Part of a small language model's weights: rotary positions.
Each number is 128 + 24 x the weight over its row's rms, rounded and kept within 0 to 255. Layers, rows and columns count from 0. Numbers have three digits each. The size before them is the row's rms in percent of the matrix's.

# down: layer 2 MLP down (transposed), 704x256, rms 0.0573, rows 46-80, columns 0-127
# gate: layer 2 MLP gate, 704x256, rms 0.0609, rows 47-81, columns 0-127
# up: layer 2 MLP up, 704x256, rms 0.0587, rows 47-81, columns 0-127
down46 101:159145108132137110163160124148135127118120124184160111121131130092157107156140088167149133116127117117149133102137130132116147151120075098163125128143143131105128158114192156139177166141146134131121142113108122137102101143167101118122138135125123164158095130077174129117110114111086108083115147118114135139156118131105145119136101134130178119118135154112124125188131082133116139110095
gate47 084:073071093094117105168130128124119171156150113119124166114154152097120139088106145127146129144076148106142109116167098150165112095126147144126155078134109108109158114139119119128153160121162158167146143132136115162097088136142132126185097120106116106143116111132133138122128100185145139114163155143084121072138066144166104123172133111137118144107119138124135125142101086143137111153097
up47 085:152157154182112127127116177136165138117156167150153155117077099142140117094147108114121124152147140150140144108128131182137130135149154186132139127125101141162115137178136122160175131117121095117109127155105110126119136162109121125118123126147099125135116133105137128131085080123171131061090117115138115125101130137146140141134109160130139138133143149170104141095106147085104106124113
down47 088:131121200148096138125121116095138119149152115223133079128133130124096091128091126152133115147154131133141127129126131118126124130180113129121115134143099130119135118105089110128143134153175143139125116063148134115097105114111102093138165165125159147115157141138136167125089143113146103067123112136135094079131112118120132146156111116124148093149112101116144084148104170140119101136134
gate48 098:126120156143110102140142142122089127095108129133145141137101128121152119077151138122120148144108156146127116133122113149158116145142116120148126152161154129172074090135126147100145137155139117151135117106068137143123132132138092141127125178123128145115135103129174139107163111149179139151168150150095134140113107127100135151114097134129144146135090183142161129137117104138160139103111
up48 097:166090158157081127118089154154159129099119100104128107093124128135185153114127128095134136117191142128095119131100062130113112173135111140120139116142089131110083145070130100117112139140108101120173171116138124116142128165146094157064125130148125138104140106151138177163115139126160150126137132124134123088141118087153125095174111127191074131120113151090073145086126138116141117112133
down48 098:092107075151102191129110156172135079149145108129180109139140120137157113079125073079150123099147114130127172112141113141107104129111155118144115097168107120117119133083124153113167130109115115114132159134129141112093107124119093148094103169176104137134120131103144184170081135135096188131145137129125141059128101111133131125150130154119153109130121141116121124108128135151141142100135
gate49 102:134159120103097098137148092153150100120116113132151088145159131139144168171129142117112138153116181120134104138106133154107187134115138095115106164127097111099144121120139138117105128174092152130125122155127132152127141128128102112128131139106110123098135093103171117111095108110143092125157150109132067119116115136144118090128097150169128133112135138099088144064154101141168120139125
up49 104:144141105118106133138149145093068128142113163140111116125107148137173152122123104161148153117111101116116110128146137126100114132146100132091169105100135138173126128123147182136158128114146106129107099111097174143065093156167165155149094163139151106131080157133170142136123146136134148129158113113069137091136118150102133102129110126094138124136156151104158115129100129116131135122126
down49 103:195160115128149108125123110146133157146099114144132095145159129110119153113125143165148120093120091147132157098130068108132142118110120153118137128122115127133126090091155141141140129150141132095102147112142123158103111124132145126139089137103112107139119133145102103128115096125107113123138110149093144112104129123126083115110091111113148112134134119125140177152113122139128126111141
gate50 104:109081163179169114161139107114151089112143120141115096109132106118130089147151168155134167100142127129122154157169121088125108131079077113132087123136108109117116135164108147116153118088110116137099135138077117145123167155148148113138133132117132141113171116133135104166139126133137124130143159140100104116128135141128109126128127108149159103129169142132168138091156124133172128144106
up50 107:098163122077142148170129177124086131110104119129163110154093144137101135096143090106162109102112140129150132129142147134126169110143196223171141125097125124107123061151128136125115102144147142134108150119150165126147107150112117115100133114101085126105087126173131160128119168120163105126137126129134168174142134141106121117079167134123127137146138090139133112154112117116101121121128
down50 103:083091120103179106132116137130114109128129100075157117148099137166094197105087120145090143131168127126113094127140136148138117076150130098125122118149145124101086137160159092120138161133143118138129130122117163161131137126099148156174121122116120080126117150147168114118101125158111136142176107172149130137112174152116125076087078129131096143117102185119118102136108179144111132107148
gate51 096:145135120116120108129168101177120147094116129100127168134136116151105124106082100099126169129118136085166110121099158161134111123109114177160113110088146127165111133103125101144157144072140155129157089110143105137113138146162096135164172131093146166157131099112089144113111118091079152109112123091144129170149143134143130161169091110150128148129149154114108152145133128145147089123146
up51 094:128103117129112138150115147126137149126105140142152160135157146124104155106160166144132121120127103152122166136127118137142137139133158070108147129125092102134141119146148158160130080135123132151109139164113113101170144151077126150125092110145177117105180135152153092138130131146137063123147133176109094142136122115149166115150122145098114140115133111126114137106147091113120134104081
down51 095:140113115147154131140150177118121094141141147110100160130116142137130133123155136145107124110109136139118159095103080139138077138129097102149116148166103152142154141106130133124121136105137143169176124133123112101139136112114112142119165141149118121149119120107097103113110130142150091173124132131098129104157124175102124125132126137161096158108132118118135137137151140108070146126130
gate52 095:165098090144161110122132095140091111130130134121101170123090139130109124116156140099120120144116169151103167139108139113075085135119139115173110150152082108097140169132130153142129110132159113181134119102154140118118124122103114102158194103149128168126123107110138119152118133066127159133091128145119095180141087093113143101115147151134143151148176126125125126160150114088090113085171
up52 093:155159105158137141112142087120086087156108198129138120139122106110110116160152114148132132086138122157136086126143110157139132136135128118092117106125128104119129156116143152171102142138116135150105111135113126140119156187134161149069154126094127203100158130100131083116104132139136124162115141096124075130124162123097131105147117117123120147132135154162101149094104098140151120114150
down52 096:153116107138110121190160140157121096134147135128112148121126116091112117096110110137140128148112148117122148072139138108108161159108134109138128119174086113090129174119163129164139145120149100112075145133147122152163118124095114139122139126141109145140176126122152159142108107121127160121108158121141069129115114148108162126081153136157148132142125103151149105178138136108105099110139
gate53 108:125142117156148132134160144130176111135051118144138142124129158137087130149101160163151121149161145123151110129126152139159143166122113135112100145145163094113156100112089126097153150093132126149098102133131151133120087113123093140099159152136105156130179117078130104133122141128147131122119106104070106136121146135134115095147153104116131130100152142179149100116145100135142119129108
up53 107:122099183135137085110142160108162158128141140124129125154144118125114126114127172106132131168153133149099165172104136111137145100151160175159165104116133161134136138154116143098105103130162172078116102103140097125127147169116102148165152099129143115180121137117170128143148151127109096111149125125123163144173133151122134094117147142101177172101137099100148143152087124129126126140107
down53 104:104106105125139145137133147135117119111141120104113121116181137135167111155160122095176167128116127158139116139152141109089110117120117065122132117131118128168102121105148142071123118152136192139117139131144114104115143126151092136087156136131068098134120132099113114097164135106152155109147147096094127059145149135119128110135177161130115094116138128116125156172147114130087151174114
gate54 094:135105127163151131106099154174090146086136125118112143091121123109116106141124149116162141124095159119129097104155110122161128085104120116156103127099126091127115152109129100124094112132107127178158141118151146181114127118142094097153114107108152122123138142113141111092151147159178132105132169145152139145142116149097127141183094184158107143127076144113147174108156121136116157112131
up54 090:125153174166124122112102113117173166101105142132137122144195096160138111093146131149141121122156072144108134148141134138159097114180126152119093092110112174148118125150149160113144118125139144102085117137133136088148125121108161137106129125119123119129115133124124133118155127086138171133123143117139148103111124137185139152095109164158153130168152070130112112148108107182094127110159
down54 092:103103128128092118165109092143089148097109109184128154097137123132147149132078136178151121148118118145090130152099163156134098104134141153125106100080103127120094089097146146136144137125145110109133142108160165119131126141122111136125087149151152164140125102100135155129085078107110125137136132079110112156110128117167146142125127138139125142137142140121170128138101142141111103151049
gate55 117:098163109096143095137177154143139098154104143146125172108104151131134162152148148114078146128181134122135147126160104155109112149119123193115109112103138087156093072150116125163133144102118138113112150131096155115145133098120102132126156127129116122164156149156136155120136086120140168136133105152088118127162122121108126105121121114138166120093104084135113132109141144141144083120109
up55 117:092120132135132135130121155113089108147140114160121131137150091108122113103088177164126137124113124107112103139080115134180156101139089126154162115096099123104177108095107108095095091120140126170114136106169126186112118169118104089111116131132118099086138128126131064074112134137100129110104116103086131157137143125101134125148147122129136137157118186186155101120118087162134106109111
down55 108:137086140127100113097123117131138128124121116139131128103121126092137119152106162152141120130137139176124093125153136129136119121144155076148083088099123109093147093128132144132087158121090137139154084121099156126113127110122193113155115148098112129136132141141150168108150117130124109098149096167131158124134129142147082121113127130138121117098175172142154098099081116173101138150124
gate56 103:138149135131155169172132101113094083116147147111183120110123147128123148129173131152171168135135121136108154163085113160141127131121134144101129177123165129145176117142136103120126116117115128116106111147102141090162127108131095111124153150123116158079073166110143115129142160109146126097167173116143131140117140165155110154077132099129118125096159125164110110087103128146140149138172
up56 105:088131145097127157116076139097152168134064112144191106094105132139108152135100137082113168095134118076115119148111133132161143136141122111129142145158156115140142116142133138125136132170140135096118151127138149115148143125139109129151127087131095124100141098128118143134155143107136150166086151177165132121116094146185144161140120158087138173132151148135140131118070129119128112118131
down56 103:124111128126147155124152140113145152181143115145126103128121120150177118119147154111077141093123153140105120128071119135136119106096123094137086122109162144112111155087123124119158135144134067138122085182080119166105148159125104108183112124114150092160147118139176144112145148120148154112144124137117132136146085129109157114184095148121135161165137157153145148151133116110106107113118
gate57 099:129128074126154116111116116183120102133170134090112102173071094139170102134101087162152141133117124149125170154094189104069078119103128080149117113123138120098141087130145130122168151106094134117136126122129094084127096123156153137138130122129118124158090115123134113143164118073094129120104097147129115151145107152161153134161123134160107130138121129133109101079147153125098110148125
up57 099:116153119110174092151132159139104121100165150153089095163120105124173083147111098151140149126129076122166122159116167149123099089139164111183135145132121132116097091137102121180149139134125105133123109107119128082125134158118130149129127108114138128135150134111110152142106146136101107155149089140127074072177154152154156139123111145136111124165113098109082136099133149109068112079165
down57 100:103178164115150109115102160106128117114141194116105099153146137123111138129165092142157155131133198140125128152099160106115124128164138121162133122146094069147116129146158121193092128150120090115107155134101145103113143130161135116118158130093168092133124149133130129149174087140100139146170110132145161095122107140135129136112156162148114140133110162136093111077122134123097110122132
gate58 100:139114147099121105133123104156118112118135135142138126123106154101148181104143145143137123148147135139125073162098141139133117096139137146085174081105143117152093159109154098111114117137102135131096134131101157127170176160156124112127118132130159159072122120144108098154108144148159123126152137157123100140077139129089106114141093130136089138147108146145120129080115128047097136112134
up58 102:147065098145119120117127083135146137105138107145180137113116112118169128116158142159118146133122137167107111106122134160071079116152128136112136093121097106126138131073089104130074141119081116125112127120126108099177095159116123126139157141098113121082136122130137139109125111160118137165116180120161164136086161115145125117133125129163125116150127121139141157090110117134111172129119
down58 101:163112086094141142116133152112139148082141117170093164094124091134144100113122149149129141135151141068162178092134125136117129123118078141144134107115120110116125120130083167092123138123137099163146132140139171125125121155125090101146180159114122150116101109139177107114148167162148105175127147105127118139154143175137149101181151094136144124093136112163118160109127139126152110121146
gate59 098:108148092102152114158083155127125130137123165120116129168118095156136124156152119134148137130160126133145141128152117110068093124123111143133121130134090112078135123098127145114149089085138120105146078138114158134128142143187134143132126119165087165113105167134145069115084135106127150127126097155081130097100141166134116120151103095112088093125128105101159178102115142111095143144072
up59 100:096149131150177114099101152116162089143122133101063120148129132135138091110130107153125120174125116079130135107126150149161138134120078124125084125156090131118136131104114114128128122106131099122199113126149145134108117116138154109129108106147138134136076119181133132171113111112115114150106096168084121155113123120137151104124142131178122096099126107151118130112119147142157138150115
down59 099:123157130072083125112079137153199105146109152154171128147143135153110140137165159114116163121174150106114095180113136134156169125106105126169128147168148127150120114141141131111147057170116165143175157120144110137086070144113128144080127174113145139123136136133146138131136087129135104104110132134133133085122130157113124142128102171121127120134121121145143115143169106138117132128141
gate60 107:123103146129115102141086106129089130130157133129109144112093119134118113164089168120110159133121150139183109161115125112147164122084125142126089117164116181139154134118130189144120129129170116095118134119116139105102157138178164180129122138121146165157114104161184108127087123091110089129142109129164130111158081146109116119107133129110149118122125121136148154077125124130148093124094
up60 107:133113152078131083166140131113149075138111130136110126139117146176140136173135145126166106126133128151092098135103159118115176100139147101132169133135115119136106093141117135133098099138114135145136153168107113116150146109113128089107152160138118103117122141092115103118160151159168105170125156102110074108119155099141135138154107142127147121161138153092145115131101135114127112153166
down60 104:106142148112100148127135124153123122087099129099122132154119118124137156128168130097130155115142091148075114151126166126127154134143115103131129144152104097118130127096144076141168092137124121127116129118107102176126136138125155065162125094134070152112116141103132137112160133149115154155076144161094135142100146119152098162126077129141143114138137154133096105132147117123117118160160
gate61 111:090147073094186156110105118138146126131120167113154144100151127119122141125128130116119113103126111158157086109109178118102131106135131107169082144099173165123145175147117156121145123114108070149096120189136162116146119125122184130150105139153167104154111128121119155105166128111136140158170152117123123160118090118137167141146087146138139146091127079115126140149130098129111138176145
up61 109:140177130139118081109141148108100109120164138137150096152090117106145133150115141121114116173116186122132098091119113079129158092117143148073139114129113123143127133083093151150164157144133097117150162130109096133116157125175132110108087118104138166156124136140143092167141119149125143090144134138097106123139151100090141117134101101118117063141100111114143097102130110130119157151098
down61 103:132153163110147122136128113114170125109126138156140131128123081110157109109136106107099163128146076144134133121155129113113152154137101082115146147149133116143139160126063123167117130120116106136118120073127130085140154139141125174118112137137118087154176151158113129136160122105131107147157106170101148144118148140131157143088107125103139129127153140116128142133130098100159110143178
gate62 113:159110151177144173152117141130097156144121152124121123095114125094120157156136137086097112102147132119138138107128141169178092125094130141097139164167120149126156108158133082113154100096162154155116089174113116105102131153144099135122165131086108108144152088152114148121172105145135143064117119132140151142104130162174155115144122160166112134116127099097116150167139142138129106123148
up62 116:152174111109101131133172148098125152117117126121109143124107072135088122150134108153135151136091111129119126109121118123118096139141137141125091100129104080109139146143119158143158121136120158137166120131126139172119183156154088150166131155130161158131107108142108168159078118084119088115127150122111115125086121159135124118161122136110143137116129120106118132132158143104151135122171
down62 108:194160139137103160151127137155115105130146112075108147154139128160098134156121114113147154144079095153100136115127154127125113115120113168162171117135119127165093113113152148158109127095167121082130128137131139118152144125118169110125109174108133136110137104147090121111127125114112119094093130134131141129100114167131130101124089122109096124122107115096126105154190155131145178095139
gate63 093:191121142140120146106108118140157178163134104149141118125129097127129152145120121148089139109087113146158133160096131146134132152139132178154067130149122128133128099123127131111147126108129164110126123078162137113143133112069145173128145125133105159096168157076113089125165128100083123115113075136144172138124116161163133117106109105113118101125179140120140142138130154129117120096082
up63 092:118119138136142170117121107157149106121125152147131158100111125154111113109124110122137106101123121160139101144137157134147189116106150098124123144127095168104179120178119125114138167121086163148156113152085140106132132139111101101120078120129106086104139121184098081119160151157153124159101138127153108100151137123117111138124104124107167148094119153132133148120159093105076102146136
down63 095:136154125117145155119111089137099117153142146134172150145060143143127105128131107132131134087157126146111125116152119132095180156094123127094096139070084123114121133112098101127147119158082141171118119123108130112137092134135139118153117143111112130136142122173169148109134174160131156118084117130140098161140083131180161153135058123109147104133111150141140134122166097130114171157169
gate64 096:100139127131175125129111138135140114122147112144138129134128077143149154138149134142110142129137170153129158155176128108148136107133101079139147157173162131138139123147116096100113068118130099165136132157137124119146116128073134144134112133128142179083093106115160117120101157118112089156146122144146155150092148150130122110111128120151127132151122130130156091159133119146132140089075
up64 094:102142143103133145099081148116140129128133159097167125131077116085098150133137147105119098113132135106125125146168105103125120095141103165148121105123144131162123143144144106144120113136101151168104129124129128110136152123142143164137133122122120080127090167118077081148122149155186131090115100157125123115115128109125081100156115107081132121152143088098093149137120147136126172109131
down64 096:169157132155143122108097128137147119115141107080102101129100106149097156124086139134135148062124120142121161171134093124118106155158115130145130178171170141123146163151088147124112085167112150112113147170132104140141154129102138121132094144121146140134141120121103105127129112122094131130126084127148139163109144152158123139106141101141093137148093098101171067057101154130138166130130
gate65 105:109131138105145108089106144117135114129112135097125135124126067141122169148123145107134157124180151147130108149117165121119141157124077129119153127129138114194170150102159150108106106119109098136143149157121143098108189186122119143129078150100116168125147110150168094163126151146160125102153133092140100130159058111121104118120136121123139138146128082133148144127132106115114108112157
up65 106:141097129176127104142144146122145169123105110126128145092163098114116114077095109165093125137107152123147148168125157115157122127117123152134125117143137120133142101130091147103136141163122127162145152119160152117176108137140093090163171090126118149166126117142150126144146142111108100087109171149145109158113105131147110137104117145122094142131128095149165099153116209174113106172132
down65 103:151109103197113108100131105097132096109140124110173121170117135157152094154162135164122127135123174116134181168178146103121120102150092123125138150140141067166114175135126116135155145120131154150150089131135165116161119122124140123126123135139172105142103146113131136119129125121133104132109166119149151129101140120078107150081116176103122134144097112129117108125176119137121154148123
gate66 090:198100121128120121175120109105114140142103108176166124125098110150169132083151103175147118147098140132150141142135131097150116122167140158139145112151161158099130128129116125142141150121132124169138132131142098088110080145071118138119079150108149112171100138082117143100173121133153088137122132118121096109156125159171158137118120144166140148108116108095117137102159114095116104060114
up66 092:093129127134142178151135133147108130129190142127097135152137128115108137168122159117123124128168148128125141152081139162101151122104095078141098175136079148155127166162110145133132096140144132106134132140098140166167169136128099123153150100187107151105179112132121099143117143119140141132151089156157183132127116131132127091158126099137141111147152139191107104144140154158118128126117
down66 101:156118119124144154127106149158173120128156146122145120168148156090097130125101178111100175155180158145109129125123113160132176101136140119131097152098155142128127107112102130105143122120130124165098129180140107111110138123145114140140149122131106172124135134118152124111073155129133133124143127149146141123127105138101088119136125091146095129090078154117111114142145105151112120145168
gate67 101:103182151131147147157137099140120142122118136112089072134138064196133121139127085114140144129148164112094142105105111114083127124153141153126130113114152124076141144132156114118147149156119067111152144093176116150082128128163159164112110146104132131151124061149180138127066119113149132130144115116103146128122098112120142117162136133122147120104157112103107103160172124127142143094153
up67 101:134130165115133115132155174153149147122073140122143130116149098146119115110181109073150148067146095169097127090133154139152171120108140153155099123135105131109114141185115123106111143125120106069149136133122118127177121140155135145154143121123151089151130134168126138107148105149109172134081105143110143133102129128122110137118129124128095159114126127123162115137137115082114130155125
down67 101:128125191145129118120148141112123151132126140148151117141137124149167137121135085082091135107104145158107082128106156155173132104128156130164136150189138175112159089132137132087164136136141100107176185115130080118156102158124130138099161123134162121113103100145119127120110117140164091125080104174090123118154111125107167098112171109131131134123116100091108133102101152134135139118102
gate68 103:146094108145113122088105105170085130103141131128137106162124128118166130137159105136163106123154116167141116132119158115124132090079144147091149106125129097114142156136133172120131135129129106150122112107079152134137115088141117095147103147142134104176124130132132113092110121132141102158132127090138148153107089136112135103117082097128115109118177140150135095089128124119105125157164
up68 100:140082128173156122104094143160095118142098118097102111094157166137140106116105112165110119141096131131129110110111115145149137110134122132111135175102128170099118151146136095080128143117145138145136108088115108129141131122164120128103113128156133144167159158142161115133156129117095143124104095141115155131095110146143113113121131135105118123112149172105144107146084123134127149117143
down68 102:136135120125167139129102125153103080140093169161096108152109139150145133165111056141107087129141106164113121143104082115124143111141123139102158120131119125079139142182156130094150128117125116134139072085111125158118130114154135138108087123130132100134133175147137131115115138123088107124086101128132132153128146137130109076128137125117120158105157154163081145098110132083096125152131
gate69 101:163132096094105080134126133161099119148158095125144130132115092114128122144113114062148138144127152106084138160174129094137105095155091117120123129122153110142154126162101145125163106088107124178105150149084109154136091128114113136139109132090097159122133101113105105118124132140102132075149106118146085102121163159101165075187110117119138126142106138109103140103167118123085126098096
up69 101:115156156167144152130093111085109080114136129117131123141148115103107103142192117167147104121149130154148138141078176156137139134097161081119113125105137099102132167127140074083103122137113129130155093163093142162126118119140113147161158128116155098120093160110144129146136112108119112147139159174108124111116094122168113144159144106134113131111147176129167098127136132119161120173103
down69 101:178135144170125163124134148115142104124088115154168092125173164126123122096149100129119149111129107117127178124106161095144106126118140080112104137122152125103161120112174104109135120100137148111122094130107175168119133133131129132168159132138141114091122136110146132160165132108088074105127135152125144133101095155112117156096117131100105113090132125132173112131162124131117128158132
gate70 094:123160144124073116120133147143086138157114109113125134109143084144121109135099155129152168099167149118118127131131146109152080124119156122131133135147095116160117118146106148160113092124149134119099162132119155132127110137159085142097144158115088130097126109151134129172135136127157158131165128119127180158150095157152147124171142093149127143070128116138131146133115154142130088097153
up70 097:118178144131138147124150134128118137094115088096139161178137173128152126109165124086134126140129121118148122145143096158103164158114125141117088110096161094096156100095102114111124164107125124143120094131101115126123169159149133107122148132098150136105150141113072128141090146136116100131123121108150078093155124113119076104118112160147121116147120120120118117093121116117140116187131
down70 102:109110117107096108147094180120103132128134110088121131111122106119140092113132114138106114126076137153162142128084118152105145142084133105140121100108126144100165101126095073116150107097134134136156114095114125127156120139163117093116161123149134141103132135126107159105138159120151101131102122141152122134089058122116093152134100132084096119118159110100140128103080166131106117172123
gate71 096:129149128109137150133102144121156145143102083141184165098145119100104154133120136100110125154127130139178161127122173133150127129116139146115147161134125121129145074167129103165119162067155112111127142162125167126128086137120127124168137083180119140148160129139131159147141132141168127099126115172139157134133140127197128158140121103127146145124155109128142156136097153124134073076156
up71 098:123122137163091118102127110098134148206143111151150115077116118132122122131114150141133139135135220111096143117102119146122142124108087112105137165102084121127120150159132092138084123125174135108156114120119144118144146131098105158120122105167095175114148131117158126154133102080136118102113098139126173117134144103108177099121139085166145131120130167128107141172126164116149125106150
down71 098:155149097149116124136146080134155099116131123111109122101126143094121144153147112120156103100150092104133130124157158122144124100167180115120142111168111130159082151159132105107144147111103152108117161158142146120125133096086144151107103140135119118097136135168155146154111145168131148113128134148123144095113168101145142088114133121194107149137134155140086097135166084127114109137173
gate72 103:189156120136157142146136130148131158144130143102114129151100144123117160153117161133118154160135101123144153116078146135179145132137150149140096119148131123205111146114142131182144122141161118132155116156133163118153150084151100123137147122078142143174130128148141165168109150100136138105096122165125104133173140156145148140132145131109097120106108112079112141128129105133122128107170
up72 104:118093155126135112121100158070187140174128153126152109111131134175147124130062127127118115133119100129100138133163122085121129121145143134157127176135100148091163155117120173117086161135090112120112132129163154112132126117172135130166107111112138120088118083112132099125107150118137081164112101152118105126124111125143146168128153125141187125133135161123127132100096124134115099118102
down72 102:109134113124105159119091126160150171153129131129105109101129143116132146131086142107131103144171093119145126150116112134109125143097106122132106195102135123132135128093128075165131142087079097151122144122143114122143159143187144154137140105135150151125087115110115120104144136123165056128117116118135137178135124100116134148146125144118128122121106133157141171112144136144084103138172
gate73 098:119117125127153140158141159128107126122129106131155100119135161111151153133207073133176127102162152137112129117149121137127093116094108144103141133099155109135104120120133109158101118161118151148106119144133117151156143135163121163115149133136099129113134177153119143170116098141152128109138152076126147089122096158136114162122102063161125164145106169127135088084148125135161115129080
up73 098:083117170099163132121078140158098112126143133124162125117132092125138108155121137136109143159143128140095133104130158114145134139126147108129143075135144108101121105136146136144124132166088076124155139117146141137142149122147135142129115129112120087113127110116183123102131128154128103148086139138149153116104061101133121135089166144147127104133158105165108118174115138143119112120120
down73 098:154203146140151136125115092144093127143106119104152153109120117158104105152124139149136158146115119172128148161115149101122167143151139129186165125146115095113131082107157111085145156100151170134156141146147116131125127163119137127095124166095108107131107110133159107090147160140080087131117111083124143140105096135155140139153092176139140109111150153131106141125148108100103137119148
gate74 105:132132098146130100115122116156146130137117127153124148124165102149169129102141118107155143090146141157146140146159133130136095151151099121134146108095159138099122145152103115127119095114153134149133121182105177126137132131111161144100153124070131125163137114146176134141131167123070126134143174151136138084170135174177130132113079111139142116122156093163130100120117105103130169128099
up74 103:162128126087129159116155149112124107145110109149099129129167149113140128064053107143129151116114131150085169123120144092101120128124133066173136151080094143131109089112111109099136129133162140131090138125129101106087129132124126151134094132145158114132132122090114119155155069114098088165168151107129123151161142091149136158140155146132122151114136138154159126151139126152091120115131
down74 102:108109134112086140177128117158118125175113119111160140092106147109156138129127106132123097180075168136136129149137143102117130138073104115105140156120145154134135108149097098099145141161104129143166084097141093145109123141118120179146127171105162140139102076137119154118113123106183154110137126109148128117106107090136164135125101100155077117147113138062117127097098144161128137088139
gate75 093:131158132171154109125155115101094111140154153151121094097137139113131148150136102139167154140121165101169134127097153162127110152107132124140092168117176114156154159120143065166119127122105152142148086131106135130141104125165107124112131117139088105100157115109089114123106094137117122154143120086128129129112122134148160121131152103146130117117136124141098099118123131154097101097165
up75 094:088110139141155132154102087149125098159115116124144132126070157146101128125131100194113129101114120163125080146128113105129105111135133144103139137173125090125129108113123134103134159119157173134126137144075175129158081123171119168127105135094108137139139133101125170127102120098119125120141134117116096130124107135140088105172119116113090130113128125150132122113157176167191140169153
down75 100:126141081165125145126137127141126158141142117142172108144113157104117116096126135160158134082127110148173120066151114131134159132131089151087147136133098108084112162186141133158131135105148106138113140144131123116107118131110150152182120111080142150158107100108148174114135187149138126185158133131107135149138074151156085173132094116117193127096129117146136113137125143139134131142086
gate76 098:152149126177127126143091123112182147145088093102112151132151121108152156128138138137115106140152149120181134138101133117156126134140126136085159138140161120125116155133146083164129171121093109124085133135152110134143139144135150118138149165117092131114124103140156176157085148129138148108105157079151118160128146104129116124093138126097154143134107101114135163138069093143132127099180
up76 098:079145121130151134118086149153121123162129121138132115136121123170094134140122076121165114139087115130142119112128136171145162177135115103165105143088149084115111136144103115097135075148114098135102121128098147159116113132103131107102127177123158142144146103127145143117091151131124134090109090143132143111148130085175151158110133125150137148151156129127115141139116162113108100121159
down76 100:127117109097159112110113111141134105158131149143132137103128161153090088104087103104178132134085107119149121174107133145154103157105083109110145115135130106115127154139152141122142109130119135133175121101137155144128100139116137128124101079091114127133166108123141096161146126079082113121124128142117099149110133100117121125157139097142103117125123128116122122093134143105118084176142
gate77 097:127153129157106138137102145142112111119104098128179078108071145117151138156133170082169089142109165127124086178086126118108140126088142184084135168139112172191126142152082149098145120115140123163123141160154154085140098126101137139123136108147107118123121118120159125113146138163122112147116099109121126077094128090139161089125122130088169120117151100082126133117147109160122123113144
up77 094:158093100128119146152155082143081125125133102132102133110134122148152143155130101133111144146115159150133111093083113179114041142140094121105137111097124140094162174121145130152160162118149109125174149122155118146137110168119154144127150094110124102128128123102145146122115110121102128117147120124120121128154133125127149124137132144131135110120092171146125142143177160136151147138216
down77 097:135099131138125149143078102125145118128130126120150119126150136128102090139164105121090123116136156111086150072090153110121105142171143166132105107131142125125105136132109135171076110128114135119109127141149123126113098093169124099118108130119125136125142139132150115176127131122116128087128105131128123068117169154108113134146129099123064100118108146126140148123161134107120152086189
gate78 090:126177154103084142110119136138153132112166120135169112126093117151137120114096157158145135145141136144188138121162136104076141084125136161132124159115120154121121180121131134134133128135117125111097138126123125103110147134139097148111121135117146124123085070104190079160096136110186140107128134114097097114143121101130113096170090093103085157135161121126096134127128135121159131134129
up78 095:145110100107143126128116126151164092135125146134112133117141169139119171103090156136163149127113156083110116123133091153122145107124126159119181103111111113081104122129134076101109127113152129139126201127131162147150156125135148139119119133122093129159120113133134131206139146105115144120183136148068113102116119100148164124113150177121121120136143126166140123092138158123087132094126
down78 095:174127139097139128110102120106160108137127166117103196145160106109135117131110104125139110160116154101088148112100166149125166114118122148160141118133132139126134107078129101084121126129146106133142161116149142155134136138117110122096077117147188116101142145134188154112114176154136145136156139108092149140137151123098139105097128145120072105135128117138130108132122101083138190127137
gate79 111:185073143080090120105141107117193149108121171143147177127120097082147151095135125125122165123142097132150147189133119123176166110113115142149134117120159157165119103132108129154129118143180115108114164169142114120101136141135167077153122114125104109109112163160127153172138161111133140124137124146121124103085153155158103125097108117108162140136112117137193126116084105091124107128113
up79 110:114125130132133146178151110119130140158129112114130111195096165132145134097106099158152106140151141131148142050132140115081109108150126163120147125105087092090148147085137108144099110107090092142141128125107100084169110156132082080157140168131142123100124105134147143126120087164114078107112153104157130145096120132157163184145115152131111158154140148123142192109136126138097121129092
down79 104:201105098121111125085117108137129107098118152181127128130082110137129123144118091134112130138146110156146137132082117110179106097134125120163142123109144120148094123128111156128101131109173116126108130129176130152067076105146131135120162149109107142092115105156129146106087223100131157158119134109108139153137141131142112116094158100118121113118117142129161160120116166163113133133134
gate80 109:127133159115103067168135153148131155145104114124151133136140142157170157127112119125122113130137110113122152144140161136146120144104133146103126155102128145120098179129146164156151132126129090134134143127085151087150160138115099168148168100099131170135152168110119133060160159176145140109130129132140152126120109131150128126120071113127106173076124117086107145095149159124121096161086
up80 107:139119133162152163092141064120156120145186102151108112101111113097110110120121133157134136163082130155085127097125111106105107057105135110135113167150106121139126098134104109089100143095127110146098149145128109152149071108132187104113053144131127115115151116147136119133117126106121132172113101111102118135122150138125107128108153155125158084141162097134160131159116126145132129121146
down80 103:161123112145136124117087114149139125132112119077122104115115157152070126135126143176158156129158074169091106127147148107118072073131142171156140147107106134101108166119092134129116152075145089167159148126128111113099078117143171115104123176124094161096101140126125123137093145135084135106166124116140152114138143126133150093123083163132150117122108121108136147141092125129129157121199
gate81 102:135114151135111132127155112140085114127101122125172129153111088146138117103132168181164142149109140166123169192163126133142141134111144124095166115122118156176125148126136143119130109139106096104112108123146077103128141179133110142159107172141182086155084106149141141140134157166187096133112102145141113136112130122123161123109127138129140138111140132111139098134113129113076145105105
up81 102:162105132130169160104109159136126164158105123137162132104137157094081130122129115140094132198125125125156142111121121112118117137133143145108105126149111112139094136118125147120138128133127095140094100123100094165154115130109098119130198124175113108135133090122172146104131132150100120100155150138100104119139110054123127093134120103167118138146150111117152094152127199147089140110150